From a checkpoint of a small transformer trained on Wikipedia.
Size: 5 heads of 64, vocabulary 22208.
Architecture: learned positions, biases, tied embeddings.
Training: 325M tokens, 6958 steps.
Each number is 200 + 20 x the weight over its row's rms, rounded and kept within 0 to 999. Layers, rows and columns count from 0. The size before them is the row's rms in percent of the matrix's.

# layer 7 attention query, 320x320, rms 0.058, rows 212-255, columns 240-279
070,194,214,204,181,227,188,229,215,202,202,215,186,187,233,197,193,167,187,224,201,185,204,231,194,219,185,191,233,221,173,184,202,202,188,224,218,179,225,178,176
083,210,177,195,228,195,181,196,208,172,204,213,185,217,180,191,175,199,214,200,216,235,175,216,204,204,207,192,217,199,237,162,182,182,179,225,183,174,184,211,208
091,182,196,181,180,186,215,163,213,211,195,208,203,163,215,238,179,222,203,222,186,162,203,204,175,210,190,201,214,178,194,179,173,222,196,230,203,188,189,168,208
081,190,193,199,193,183,194,200,197,196,185,197,204,228,210,231,181,227,197,204,188,208,200,234,171,182,173,177,220,182,202,181,156,190,201,223,210,159,179,149,194
085,226,167,193,215,173,180,193,222,164,167,192,213,156,189,203,231,181,235,192,213,229,182,196,193,195,197,229,221,208,187,200,185,193,189,180,175,180,183,205,240
077,189,198,240,203,194,204,215,225,224,201,199,194,171,172,193,183,231,173,201,202,203,176,170,255,155,204,204,177,204,209,181,200,139,217,210,219,195,190,161,182
071,194,203,200,186,177,181,188,209,230,175,208,189,194,182,211,185,223,213,237,157,207,201,170,214,208,200,193,175,189,231,210,201,170,197,227,198,223,204,194,167
082,194,210,195,201,197,176,201,235,183,173,204,202,170,183,202,236,220,206,205,171,213,179,182,195,209,197,186,181,205,239,197,231,185,207,206,198,187,204,201,197
081,220,210,206,210,197,167,197,212,210,224,188,193,236,204,212,203,220,201,203,219,232,210,220,197,188,188,180,174,217,221,173,184,196,188,159,199,157,241,212,223
086,178,260,178,162,189,190,207,195,204,209,194,221,194,202,203,187,215,188,210,175,159,182,222,198,194,227,168,143,156,168,244,224,179,225,213,197,209,186,196,139
089,205,209,195,153,208,243,206,177,222,207,193,195,199,221,216,184,191,173,244,195,185,233,191,182,234,210,208,225,186,184,215,202,213,177,233,197,231,211,185,163
082,182,191,204,215,206,220,170,205,187,159,197,230,180,170,195,217,213,213,225,173,207,189,211,177,188,195,195,202,210,224,218,204,197,211,243,199,200,188,176,194
079,205,191,173,164,164,218,198,187,237,205,187,217,192,224,202,193,189,204,222,225,168,238,189,176,228,214,223,254,185,193,192,181,227,176,242,178,198,219,201,197
080,222,194,204,227,193,200,204,208,194,197,211,194,244,210,208,223,190,201,183,214,193,211,231,174,204,179,178,219,230,216,172,191,241,190,160,229,156,201,208,250
083,217,203,202,184,166,241,184,215,172,210,203,180,189,194,190,210,201,177,234,199,189,191,193,220,241,191,214,158,204,224,152,189,199,209,174,195,168,199,155,198
088,185,206,188,185,199,215,193,178,222,201,203,173,240,211,199,161,210,189,196,198,201,189,184,215,194,202,203,193,185,194,211,191,191,193,245,184,263,205,207,193
085,225,177,213,198,206,228,193,223,163,215,190,182,211,197,162,217,149,224,217,228,205,209,199,218,228,199,217,176,217,212,168,209,180,205,160,181,198,215,185,189
081,190,219,204,177,199,209,214,177,198,195,193,185,210,217,172,211,184,218,233,203,170,209,225,217,216,225,201,188,207,168,239,189,204,199,204,216,245,213,199,153
086,197,221,145,178,212,199,215,167,202,205,194,235,184,223,203,209,203,209,198,194,176,207,213,176,213,216,204,198,184,190,260,203,234,209,184,205,221,189,228,197
096,208,210,186,149,183,213,207,182,222,194,194,231,185,209,218,201,195,184,240,166,173,196,208,178,220,202,191,218,189,151,227,214,222,193,218,179,222,210,203,164
085,204,230,212,205,220,199,199,198,206,189,198,199,233,211,179,211,195,190,197,215,207,212,174,200,189,207,208,265,191,191,182,196,193,182,210,186,232,211,200,187
081,210,216,194,203,189,197,195,207,158,223,210,212,225,196,199,221,194,201,206,210,213,183,202,180,208,203,175,186,218,202,212,180,215,207,160,209,158,181,215,208
091,200,200,191,205,205,183,189,222,178,199,197,223,192,194,198,234,203,223,204,194,193,180,229,189,176,193,189,162,212,181,207,232,198,227,150,196,171,210,216,194
077,214,206,199,212,211,227,210,194,225,193,211,193,181,216,206,209,230,210,209,196,191,208,197,198,202,188,216,176,206,227,214,166,199,189,213,224,169,198,167,174
078,210,217,238,229,220,191,229,202,176,187,206,175,207,171,168,218,186,212,211,221,199,200,196,221,222,220,195,212,204,209,195,200,150,218,217,194,192,210,216,192
076,221,181,192,174,180,197,205,256,242,178,199,207,190,230,225,159,226,209,181,186,189,204,179,185,194,185,219,240,188,197,184,197,198,190,254,184,174,207,153,175
083,171,220,184,200,224,179,230,178,208,248,208,223,209,198,199,188,200,178,169,209,195,210,188,196,177,200,235,222,192,205,202,187,224,214,205,189,214,186,217,201
069,179,199,226,238,188,198,190,199,184,190,214,172,193,184,207,168,200,156,193,175,194,157,212,248,198,173,168,180,187,231,182,186,182,191,191,215,212,189,176,224
085,198,198,216,220,217,227,219,187,237,180,210,192,217,195,211,190,222,183,187,173,198,189,163,215,170,168,177,237,223,224,161,175,200,190,218,215,225,222,184,201
086,181,188,208,236,212,212,195,220,219,173,209,184,192,200,226,178,191,184,199,176,196,219,187,215,201,178,225,238,187,241,200,190,201,184,203,224,202,185,192,221
085,195,204,188,226,190,237,173,175,191,206,204,182,188,203,203,200,172,195,216,195,177,215,200,225,189,200,221,192,219,245,190,201,190,198,192,213,189,168,183,206
084,195,192,200,214,213,168,196,216,206,223,195,212,229,164,187,201,221,216,182,201,218,165,232,201,161,247,230,175,186,185,200,210,209,204,216,166,204,188,225,201
078,222,224,206,216,201,184,182,196,197,197,202,225,227,198,195,218,206,197,186,198,180,225,201,166,184,178,178,242,204,154,203,178,220,202,150,201,163,194,202,245
074,174,178,212,212,190,237,217,200,199,160,213,182,177,199,146,200,184,204,184,223,209,209,204,248,165,214,193,201,173,228,174,204,149,230,198,193,204,201,235,190
093,185,198,203,185,205,201,214,175,211,217,197,201,191,208,218,179,216,169,224,191,148,205,194,196,221,215,196,225,186,179,205,204,212,212,260,206,220,168,210,183
074,197,196,219,203,202,197,228,196,199,233,174,211,199,176,166,189,204,197,217,213,243,198,190,248,187,226,231,176,184,182,233,202,168,208,172,180,259,214,224,183
085,216,184,227,226,221,217,214,194,223,215,215,181,202,189,212,215,209,188,192,208,196,206,170,213,191,190,214,244,201,271,189,190,197,204,229,226,222,177,190,210
075,212,201,211,204,221,203,198,203,204,210,204,204,194,194,216,218,204,189,220,190,190,197,217,163,210,197,180,231,211,183,247,211,229,185,242,192,202,183,225,192
075,205,185,177,183,221,205,212,201,210,209,200,185,193,225,188,174,183,231,197,205,183,245,188,229,227,207,212,225,193,185,215,196,184,183,220,200,212,220,224,183
086,186,189,215,195,203,200,193,197,231,183,184,178,202,213,204,172,208,209,199,215,168,188,198,211,176,199,193,217,205,185,208,194,205,199,249,206,232,205,204,197
084,196,227,197,206,215,178,245,203,189,205,207,222,186,231,182,235,205,183,181,198,182,222,197,182,199,212,188,245,183,173,236,215,204,193,213,209,241,211,213,199
079,213,191,183,187,181,205,185,214,185,187,195,216,173,182,202,233,196,219,194,178,192,168,207,180,193,181,192,130,212,202,180,227,173,226,147,187,183,189,203,175
087,204,174,223,230,211,218,192,197,179,186,208,174,210,199,154,215,175,211,200,261,221,202,192,239,191,223,237,200,206,240,198,214,164,209,173,205,195,192,197,211
076,210,206,207,171,188,207,171,189,201,209,191,172,187,191,188,227,169,220,223,227,204,198,225,211,204,195,205,150,216,205,184,201,189,198,197,203,177,187,190,175
# layer 7 attention key, 320x320, rms 0.0545, rows 212-255, columns 240-279
072,180,169,160,197,216,204,228,189,188,193,138,185,190,204,224,214,205,198,210,219,229,234,169,225,228,237,213,218,230,193,198,200,228,188,180,160,215,211,212,213
095,191,221,233,215,243,213,209,218,191,220,299,203,217,212,193,182,191,195,187,192,193,190,196,205,196,186,176,206,225,198,210,208,242,180,197,250,218,206,207,191
100,192,194,186,171,176,195,208,176,208,195,68,209,201,195,192,195,207,202,222,203,229,205,186,189,198,219,216,214,199,173,200,203,184,193,210,142,203,210,190,207
077,195,188,182,183,179,180,218,224,219,220,175,192,181,191,194,212,186,208,226,178,195,198,221,238,191,187,204,205,225,220,190,193,176,212,201,196,174,215,158,194
097,198,219,220,232,211,178,209,187,196,203,322,214,223,196,193,189,192,218,173,207,185,199,224,194,198,165,176,215,218,214,219,187,169,207,180,238,202,227,204,210
099,202,215,230,227,232,202,192,217,191,192,328,188,216,208,206,186,202,182,179,193,186,191,225,205,190,180,200,217,225,233,188,210,175,212,200,250,202,198,210,191
085,218,191,239,228,243,215,191,213,183,210,316,216,215,205,208,177,191,175,180,193,171,201,202,207,187,179,174,207,212,227,178,208,183,199,193,230,178,195,197,196
096,208,228,239,223,241,211,202,194,184,197,322,188,218,206,208,178,201,184,169,207,189,194,199,208,189,191,207,198,237,202,185,208,248,191,185,243,209,200,202,191
091,201,203,199,201,205,216,207,233,227,189,288,197,216,193,221,196,195,212,159,173,180,211,203,222,187,173,170,195,207,211,187,189,167,198,202,222,205,193,208,209
088,211,197,246,216,219,219,192,212,170,196,306,203,192,180,197,184,223,161,204,225,166,192,196,187,194,185,222,212,230,236,185,202,148,230,205,219,183,181,188,210
101,201,172,179,164,166,211,195,218,212,216,61,206,198,203,210,217,196,208,216,195,215,203,189,205,203,216,205,193,171,189,193,182,164,209,210,167,188,203,189,210
082,208,216,193,222,211,192,177,177,190,254,234,202,196,207,229,167,196,185,216,198,199,203,211,166,210,196,207,170,218,190,213,205,252,182,203,222,191,221,224,201
102,195,186,178,169,173,191,201,199,204,193,59,210,193,196,193,206,215,220,218,205,215,213,180,199,213,227,206,198,174,173,193,189,179,205,209,159,203,210,188,206
083,179,218,169,183,183,179,194,208,232,186,96,194,188,205,189,239,187,230,206,191,231,223,179,196,219,216,189,211,186,188,218,202,218,174,201,155,200,187,217,208
085,215,204,247,213,224,200,191,194,195,185,305,182,170,212,193,212,207,197,182,189,203,221,177,194,211,214,201,203,222,219,176,209,157,214,220,199,190,195,204,185
096,202,181,191,180,172,224,180,224,206,206,100,196,192,209,200,204,212,195,224,192,185,195,177,200,204,218,192,199,181,191,198,203,151,215,199,142,197,183,180,210
100,209,209,221,218,228,203,206,207,187,209,344,183,213,199,210,187,199,203,189,201,188,201,192,211,197,181,186,181,204,212,199,204,211,202,188,228,184,190,197,206
092,203,182,177,190,187,202,179,201,186,201,98,195,179,209,209,213,200,200,197,205,190,209,184,195,205,216,202,164,169,210,209,194,147,208,203,144,188,182,200,202
100,201,180,179,181,155,187,193,185,193,187,76,216,182,212,187,222,211,211,208,217,211,197,206,192,199,225,208,191,180,183,203,189,211,211,215,153,194,204,184,197
105,196,182,182,171,169,211,195,202,208,205,54,205,193,207,199,212,213,199,219,207,211,203,175,194,202,219,213,190,187,205,196,181,179,210,195,150,191,207,183,196
080,190,166,177,211,228,192,217,220,188,177,203,189,185,217,216,195,216,181,163,191,212,179,172,228,228,226,172,194,213,163,200,231,226,191,198,200,238,189,242,235
083,211,212,213,210,182,227,187,203,191,199,222,204,229,221,191,205,174,223,215,191,215,227,201,212,215,196,204,205,189,223,220,192,261,186,190,236,174,180,199,200
102,208,214,226,227,235,194,219,189,187,198,353,187,198,186,208,196,189,196,181,202,191,209,216,193,190,176,188,210,221,221,206,211,210,198,199,233,202,191,205,203
078,187,191,176,223,190,166,199,177,209,215,232,220,185,194,239,203,187,192,201,194,197,205,221,218,231,218,199,170,216,190,204,211,218,191,227,209,225,166,221,201
101,201,198,228,226,230,205,200,205,188,209,342,208,200,202,205,203,195,174,174,197,187,193,213,213,178,182,186,196,223,215,206,214,206,199,186,251,199,198,216,193
093,194,215,189,166,167,192,199,195,195,201,80,209,185,200,201,195,209,194,243,208,205,202,188,194,201,229,213,191,190,182,189,214,189,211,193,166,201,215,182,204
096,200,188,186,168,193,189,199,199,184,205,85,195,190,191,193,206,195,203,204,208,217,193,186,183,211,241,212,204,184,175,207,205,263,190,218,179,209,213,183,187
094,197,196,220,215,220,222,211,221,195,213,319,193,210,193,188,197,192,193,182,192,196,197,211,198,179,162,189,215,215,223,213,206,215,195,192,230,206,194,217,197
086,178,195,156,183,204,209,187,239,214,199,103,214,178,224,205,225,192,181,201,181,214,200,190,214,213,227,182,175,206,178,196,222,194,183,206,176,199,206,223,201
091,206,210,177,186,189,188,218,179,213,221,107,204,210,193,209,203,188,184,202,182,226,202,199,221,205,212,203,228,201,142,221,210,257,174,218,179,188,199,228,182
084,211,218,239,208,198,198,209,185,213,182,292,201,206,192,202,187,205,175,186,209,207,220,206,219,210,195,194,174,195,211,217,194,199,194,196,211,216,187,203,170
082,202,205,217,212,202,178,194,204,167,211,218,215,236,206,199,168,218,228,192,215,199,194,224,167,219,190,192,213,188,218,222,183,258,183,211,228,198,217,199,194
084,184,208,180,202,177,187,200,186,202,194,159,195,169,193,208,198,200,223,215,199,247,214,203,206,212,194,207,195,197,175,213,208,246,179,204,181,212,204,232,203
100,209,213,216,234,228,207,192,207,180,211,347,206,211,198,200,182,201,189,183,199,181,187,207,209,189,180,178,223,210,220,190,204,198,212,197,246,194,196,214,198
102,195,166,193,182,152,201,190,208,214,207,81,210,190,202,211,209,224,188,213,215,213,204,198,173,192,220,207,211,180,193,210,182,176,209,201,157,201,210,184,212
094,207,201,221,248,220,209,201,202,191,190,349,190,211,194,204,197,195,189,182,207,174,192,209,199,192,168,184,212,216,231,192,198,176,217,199,247,201,194,207,197
083,202,209,219,182,208,178,186,199,224,200,236,211,216,193,222,185,196,170,197,194,209,198,194,189,218,191,186,214,193,164,173,197,201,199,185,188,187,196,227,186
092,197,176,133,193,163,222,197,190,227,228,87,211,189,204,212,229,205,213,202,196,216,210,204,203,187,207,197,181,186,175,236,187,234,183,186,172,208,207,216,204
088,200,171,196,157,191,195,214,225,199,211,110,186,212,192,186,214,217,193,218,213,206,200,184,196,198,223,203,208,172,137,216,191,173,194,201,168,196,222,187,208
093,208,194,175,199,167,217,204,216,201,213,146,201,193,186,216,195,218,195,203,211,209,193,208,220,166,217,206,206,186,170,195,206,167,198,189,157,213,190,187,220
095,198,187,190,165,182,203,168,209,197,206,78,174,202,198,191,210,193,200,212,207,211,196,188,193,203,218,221,190,186,163,199,200,215,199,205,146,194,221,190,175
099,206,225,240,242,242,198,206,202,192,211,347,193,213,194,203,188,203,194,184,197,175,193,212,202,192,178,197,197,222,230,200,186,195,201,187,241,197,192,199,204
102,204,206,202,237,224,198,210,198,175,210,346,208,214,192,204,189,191,196,172,197,188,195,227,203,196,179,194,196,201,224,197,204,222,201,198,255,193,194,216,198
086,194,187,214,219,207,192,208,207,198,210,302,223,215,200,214,188,210,197,200,210,189,215,215,181,204,181,200,184,195,251,217,187,160,214,207,231,191,203,224,211
# layer 7 attention value, 320x320, rms 0.0724, rows 192-234, columns 240-279
114,184,181,228,186,195,206,170,214,193,228,201,190,191,212,209,210,198,229,214,215,193,182,229,212,190,191,234,164,187,201,192,234,203,195,198,204,210,228,225,207
104,164,173,190,213,199,195,195,247,203,161,201,152,229,190,187,203,176,183,183,224,188,210,172,208,176,217,214,228,168,189,217,209,191,195,195,206,213,189,237,161
112,229,189,198,195,213,201,226,168,206,190,202,206,184,200,188,228,162,189,189,231,208,225,163,182,199,196,195,201,221,200,181,144,200,209,221,195,168,177,191,225
097,174,208,219,183,198,181,171,199,210,214,194,222,234,204,195,193,207,177,210,142,222,175,168,186,200,216,199,221,179,196,211,211,196,213,207,217,180,198,203,172
124,198,192,212,196,205,175,177,241,216,209,194,175,210,183,204,212,226,208,208,231,216,191,205,223,160,204,230,194,212,200,190,229,207,187,185,207,196,224,161,225
100,222,207,197,214,197,210,225,205,174,186,199,170,202,178,197,234,149,185,180,227,193,219,157,189,207,202,214,225,211,203,215,169,193,201,197,200,196,178,224,191
095,236,199,191,219,211,227,209,197,169,190,198,169,214,161,225,228,186,214,192,242,186,221,205,199,207,182,217,214,175,176,228,235,195,191,233,196,189,190,249,191
110,218,217,195,222,212,194,220,235,189,193,197,172,202,164,218,225,179,216,191,218,186,210,211,185,223,188,199,214,222,196,225,176,200,184,198,196,209,208,203,206
099,181,210,204,173,197,182,179,143,228,215,202,226,235,227,203,223,235,186,190,183,210,184,219,180,173,202,191,206,167,209,185,217,193,215,236,212,185,179,227,170
103,199,189,200,192,185,179,182,213,225,220,204,196,244,187,228,237,257,183,194,175,209,170,163,193,190,221,194,231,179,195,201,237,199,218,211,213,182,181,208,159
105,231,221,195,203,202,219,225,257,193,196,190,174,176,168,228,202,198,211,183,198,185,202,183,226,203,198,230,208,228,188,190,193,203,184,196,190,196,226,161,215
104,154,216,194,192,193,194,182,195,199,181,200,232,210,204,197,180,208,179,210,183,201,177,216,177,166,209,187,228,172,177,207,204,192,214,210,202,168,172,222,168
100,176,169,188,204,208,190,171,224,192,184,198,161,206,218,190,202,154,213,227,222,230,226,204,212,207,221,214,189,188,198,199,207,204,184,170,195,214,207,188,221
108,236,178,193,187,202,196,185,185,233,186,203,166,208,221,226,219,177,226,190,194,227,247,139,207,193,193,189,202,176,203,197,184,199,194,241,199,188,190,198,199
093,199,219,207,217,221,216,196,214,168,190,196,209,211,170,213,220,198,248,207,193,211,205,198,197,226,188,212,194,206,179,187,240,208,185,196,191,178,219,212,215
102,188,194,231,171,201,214,199,193,209,219,206,190,218,213,178,217,191,212,203,190,235,194,160,197,215,218,226,195,210,217,196,203,198,204,175,208,196,238,169,204
105,162,172,225,207,198,159,175,237,212,205,202,170,217,184,166,204,200,204,218,238,206,199,207,201,175,210,221,203,196,218,202,222,210,201,176,206,209,206,239,206
092,178,180,208,200,198,174,210,236,193,222,199,171,221,207,224,222,176,178,202,196,210,196,158,186,204,222,222,223,207,204,197,188,190,207,182,191,201,210,207,190
105,231,186,205,213,189,254,228,186,164,208,198,186,146,198,168,178,173,195,196,210,198,228,213,228,210,177,219,147,223,213,193,186,194,197,181,201,214,209,186,248
110,168,185,210,175,181,206,189,206,232,204,200,207,195,239,185,190,215,166,215,163,215,180,181,193,185,219,186,200,180,211,199,215,196,217,195,210,209,190,191,168
105,262,206,199,210,212,222,241,185,188,214,197,216,193,152,224,204,224,188,190,196,190,192,192,197,210,187,201,207,225,184,174,193,202,209,210,202,177,176,184,223
096,227,204,172,219,202,238,205,182,185,156,203,194,195,190,209,177,187,206,177,205,189,239,192,213,180,178,205,203,190,171,207,198,198,194,220,185,193,174,200,203
104,184,164,219,204,200,163,172,218,231,203,201,146,217,198,174,223,186,184,203,269,205,208,201,187,154,209,217,197,178,220,208,198,203,202,193,211,199,202,225,186
125,154,168,190,224,206,164,179,243,186,192,194,192,210,208,208,187,200,213,207,194,187,184,208,194,212,215,189,230,186,192,216,212,209,199,153,191,223,190,215,176
105,185,219,193,194,211,202,199,206,201,206,198,231,192,211,217,174,229,238,196,168,189,186,240,199,230,193,179,184,209,209,220,225,206,194,182,198,226,231,187,189
118,248,239,198,195,195,221,235,182,204,207,198,220,179,210,213,201,215,187,187,180,201,200,179,218,192,176,192,199,210,195,198,177,197,204,218,205,181,190,155,179
089,217,207,200,209,210,188,180,197,226,179,197,211,193,201,202,188,235,233,203,168,203,205,186,199,212,185,160,216,182,208,180,232,211,208,177,189,192,188,210,186
116,219,215,220,187,214,183,207,203,197,202,195,205,222,163,224,199,183,196,203,192,230,201,198,183,179,183,202,211,230,210,202,205,200,203,209,215,173,194,193,214
100,154,198,190,197,196,207,197,243,218,202,199,168,204,219,218,200,158,184,195,212,208,204,151,208,204,232,233,198,204,197,199,178,193,189,186,199,223,232,173,192
104,193,208,189,187,208,205,202,172,217,178,207,221,183,248,176,191,179,191,192,192,227,232,190,203,214,210,194,188,235,222,178,158,196,200,202,196,200,212,133,230
106,229,179,210,213,202,217,183,208,177,221,200,176,216,171,223,215,213,223,206,221,186,192,227,209,200,182,213,197,170,194,213,260,200,186,195,205,209,209,248,189
107,166,211,199,198,201,169,149,200,219,209,196,199,205,222,185,217,221,209,224,205,201,181,242,193,167,197,187,200,171,208,212,226,200,201,196,210,200,203,210,164
120,193,238,200,211,188,205,211,187,166,187,202,211,167,183,153,180,210,191,200,237,179,208,237,229,189,189,220,179,225,195,213,189,202,192,194,196,201,212,175,247
098,192,180,192,205,195,208,196,241,191,204,197,169,241,189,216,211,159,176,179,202,202,201,161,198,214,224,229,223,200,195,194,198,195,201,204,191,206,214,224,195
116,168,205,185,200,189,207,201,174,194,191,199,214,205,239,180,207,188,190,205,192,193,202,222,180,200,206,178,220,146,182,240,197,193,206,225,203,204,183,249,149
101,226,197,173,208,207,217,200,227,179,191,200,174,191,175,235,224,170,208,180,250,201,233,188,222,191,200,244,194,224,188,194,181,198,169,231,185,185,223,173,229
125,198,208,177,197,203,202,202,143,217,167,210,221,209,206,186,203,174,170,201,207,209,223,215,174,179,195,177,223,201,198,169,164,191,208,248,196,178,156,220,214
093,236,198,211,208,198,206,214,184,188,190,205,194,196,187,206,204,200,203,203,209,182,194,180,204,181,182,197,212,176,182,208,217,202,211,229,206,174,171,238,176
105,223,189,184,208,219,177,187,199,207,186,195,167,205,197,216,240,175,210,200,269,194,229,219,182,187,182,204,217,185,200,218,196,197,193,227,201,185,183,236,177
126,188,194,198,197,220,166,178,205,189,201,199,198,175,212,192,193,183,234,219,245,218,208,262,205,204,190,204,185,222,217,191,218,207,188,197,193,212,224,194,227
121,162,176,201,226,203,193,197,221,178,182,201,191,195,186,189,182,172,185,204,194,170,185,221,196,225,214,206,229,195,181,218,196,204,206,166,200,216,193,212,194
097,199,229,214,188,182,173,188,173,231,219,206,236,193,211,190,183,259,181,206,169,193,174,224,196,168,185,182,197,212,210,210,203,199,219,200,214,199,184,180,174
112,205,222,202,184,208,164,192,205,233,183,198,172,210,190,187,224,229,206,214,245,204,205,228,192,159,192,200,220,178,205,211,210,203,191,241,209,200,190,191,169
# layer 7 attention output (transposed), 320x320, rms 0.0655, rows 192-233, columns 240-279
108,207,226,173,213,227,217,231,209,199,190,197,213,223,185,164,230,191,217,189,188,222,199,159,199,224,204,180,201,211,191,193,146,208,194,189,186,179,185,182,176
104,202,197,227,211,205,186,183,176,177,201,213,214,189,198,229,196,220,178,210,198,197,211,243,202,244,183,192,99,206,223,181,205,193,190,204,215,166,217,158,224
112,224,205,193,199,206,193,172,208,210,218,204,194,186,199,244,161,204,214,198,192,201,228,216,197,180,201,204,220,206,180,211,234,185,187,205,207,206,197,238,223
104,224,206,173,202,196,181,188,191,161,198,189,186,179,212,193,243,206,193,203,219,200,193,226,186,187,197,191,164,218,160,212,213,203,194,164,192,189,206,165,201
117,178,216,202,198,200,221,206,186,194,201,197,214,208,193,176,191,219,199,213,212,206,187,181,191,227,200,179,180,186,199,203,175,202,187,193,190,211,188,199,164
103,224,181,209,195,195,177,154,174,215,216,201,211,175,216,241,150,211,187,201,201,191,222,226,185,193,203,204,165,195,206,191,213,187,186,220,217,169,202,209,213
102,190,179,214,195,199,190,186,210,219,203,206,219,183,228,213,150,203,183,186,199,194,187,211,201,226,208,222,165,186,250,194,141,207,201,232,214,182,182,190,201
108,182,190,215,188,176,213,173,186,226,207,201,201,190,212,221,143,209,198,202,190,194,217,185,202,179,217,219,196,192,196,204,206,182,198,241,203,193,189,211,194
104,227,203,196,215,217,191,227,227,146,199,196,176,168,202,202,239,188,208,183,205,206,160,217,189,207,201,200,190,211,173,218,193,205,208,178,200,211,204,160,240
103,209,195,193,211,199,192,193,190,170,196,200,195,169,205,192,183,193,183,200,209,178,160,232,192,209,189,206,167,209,204,189,180,213,218,203,209,191,201,177,202
106,182,189,208,215,190,217,166,171,206,214,201,211,217,201,202,125,207,195,213,199,194,213,192,203,193,216,216,226,173,232,189,193,194,190,229,195,200,192,250,178
097,225,191,222,197,220,173,207,215,142,196,185,202,179,195,192,211,173,207,210,195,209,175,219,212,249,184,201,148,193,203,217,209,194,203,179,198,215,189,177,232
100,170,226,206,193,196,214,196,192,209,197,215,207,215,187,181,235,235,195,186,191,191,229,194,203,190,195,166,174,204,168,193,227,183,190,192,207,192,230,186,187
110,208,191,176,203,199,207,183,230,183,224,217,208,200,217,203,205,201,194,188,208,193,223,233,192,197,214,207,189,205,198,218,195,187,190,188,189,222,213,199,219
097,189,200,191,188,196,203,175,219,219,218,199,223,189,209,198,145,219,180,204,202,203,210,188,214,193,212,200,193,168,193,222,154,214,189,241,191,186,177,213,189
099,207,205,161,208,193,206,167,189,193,202,198,200,210,192,196,232,224,197,201,196,189,226,193,184,158,206,173,218,214,123,201,230,188,191,183,180,174,187,217,187
106,192,214,212,204,190,205,211,181,213,200,192,215,209,187,201,215,219,199,211,187,192,211,212,201,224,197,164,137,211,183,176,218,200,194,187,199,173,206,158,189
090,208,222,173,200,182,196,165,162,210,199,209,196,188,203,211,192,224,192,205,203,172,242,200,180,150,198,201,168,216,154,184,227,186,173,215,212,168,210,186,177
103,197,197,191,196,208,208,184,191,244,198,209,190,233,197,196,228,192,197,207,187,207,232,168,193,181,209,186,258,208,212,178,202,186,201,191,195,191,222,225,179
110,201,203,193,218,214,184,201,204,151,191,200,189,205,181,193,246,182,202,195,206,199,193,206,207,200,180,192,182,213,170,202,217,194,196,163,200,202,206,187,210
104,185,191,191,196,194,191,186,209,216,203,207,197,190,214,210,142,188,194,201,212,201,182,207,217,200,199,223,241,178,233,231,171,214,211,220,197,214,182,250,188
099,199,166,218,189,209,186,183,217,187,215,199,217,197,206,208,172,195,192,221,210,206,188,218,186,239,210,209,184,176,268,198,181,203,206,200,192,221,200,205,215
102,211,230,211,211,201,197,226,175,176,205,200,209,190,194,219,239,207,207,200,191,202,210,217,184,227,199,184,133,224,177,185,219,181,181,181,199,183,210,148,209
117,175,222,217,189,202,195,231,202,210,187,195,222,213,175,204,191,226,204,214,197,204,200,208,228,229,178,185,142,185,206,192,197,225,213,213,205,186,198,190,184
101,176,190,201,212,185,223,216,220,202,184,199,193,227,194,173,212,195,206,204,203,210,189,164,206,172,212,202,251,188,192,200,181,221,222,223,190,206,188,209,188
116,204,178,174,208,205,195,180,201,150,205,202,181,196,206,188,186,169,199,189,217,205,186,195,180,192,216,218,257,188,221,212,188,207,210,193,195,226,200,252,199
088,194,179,208,208,193,200,214,235,185,199,196,233,214,186,192,194,195,197,202,215,208,170,220,208,221,198,189,202,179,232,210,176,239,226,205,193,212,188,199,219
119,180,189,207,177,175,204,159,180,183,214,204,207,171,221,169,163,190,189,212,199,178,180,211,199,204,224,190,173,174,183,243,194,192,189,203,199,223,186,203,187
093,192,209,200,209,198,212,167,182,195,215,213,198,202,185,207,203,225,189,210,192,178,244,198,192,153,195,192,191,214,164,192,251,177,168,193,211,185,210,202,195
102,201,202,192,198,203,219,180,213,201,209,204,189,216,186,206,226,215,216,208,199,192,221,175,190,149,200,186,263,198,140,210,265,179,183,181,190,225,215,243,207
106,185,197,195,194,193,202,226,196,216,186,206,209,203,217,187,190,196,193,190,198,208,181,190,210,237,212,209,165,200,231,190,130,208,216,224,191,167,187,177,171
107,205,226,203,207,205,203,244,202,150,180,193,194,200,192,188,255,197,206,170,206,223,174,184,197,229,203,189,182,211,172,198,186,210,210,191,186,202,199,166,200
122,201,198,215,190,203,214,205,179,227,191,190,193,237,191,193,202,216,218,210,195,226,196,172,176,227,206,170,252,185,237,154,215,205,211,184,201,199,213,216,186
095,196,208,197,197,194,194,171,164,220,204,206,195,173,210,218,174,238,176,212,195,168,221,215,195,166,195,217,158,205,181,184,212,190,173,214,222,173,217,172,196
110,238,192,201,201,224,168,224,221,164,185,201,173,185,198,220,244,178,214,189,202,214,198,194,198,218,195,223,168,227,206,184,214,193,211,188,198,191,203,178,233
102,184,211,204,203,194,227,177,180,230,224,207,186,207,214,198,155,230,191,201,196,181,218,189,178,181,199,220,216,191,212,190,194,181,175,227,219,210,213,223,183
119,210,188,225,192,220,175,204,234,188,212,198,188,167,203,229,198,198,206,195,197,204,188,244,204,225,184,211,175,193,204,226,238,189,200,173,209,238,219,188,251
093,210,188,194,192,223,167,210,206,176,204,196,227,193,205,209,168,179,198,188,206,220,184,228,207,265,203,206,153,190,266,212,147,222,209,192,199,188,182,202,217
110,195,211,219,204,205,194,212,204,178,208,207,210,178,212,222,164,205,199,172,188,194,194,205,198,233,214,219,153,188,203,207,169,198,186,223,209,208,205,195,222
120,173,222,209,199,186,239,242,193,231,180,206,211,240,190,170,225,219,210,186,194,193,196,146,191,192,208,183,218,188,175,186,183,208,196,208,198,214,222,192,174
121,192,210,222,194,198,188,203,183,235,197,202,217,211,189,222,185,211,201,208,193,201,210,205,220,216,176,193,155,209,227,180,214,210,213,210,219,170,198,192,195
096,202,180,209,215,205,198,230,214,155,189,183,193,211,188,180,230,157,218,194,207,216,160,202,195,225,200,190,227,196,211,194,203,217,231,173,190,227,204,196,211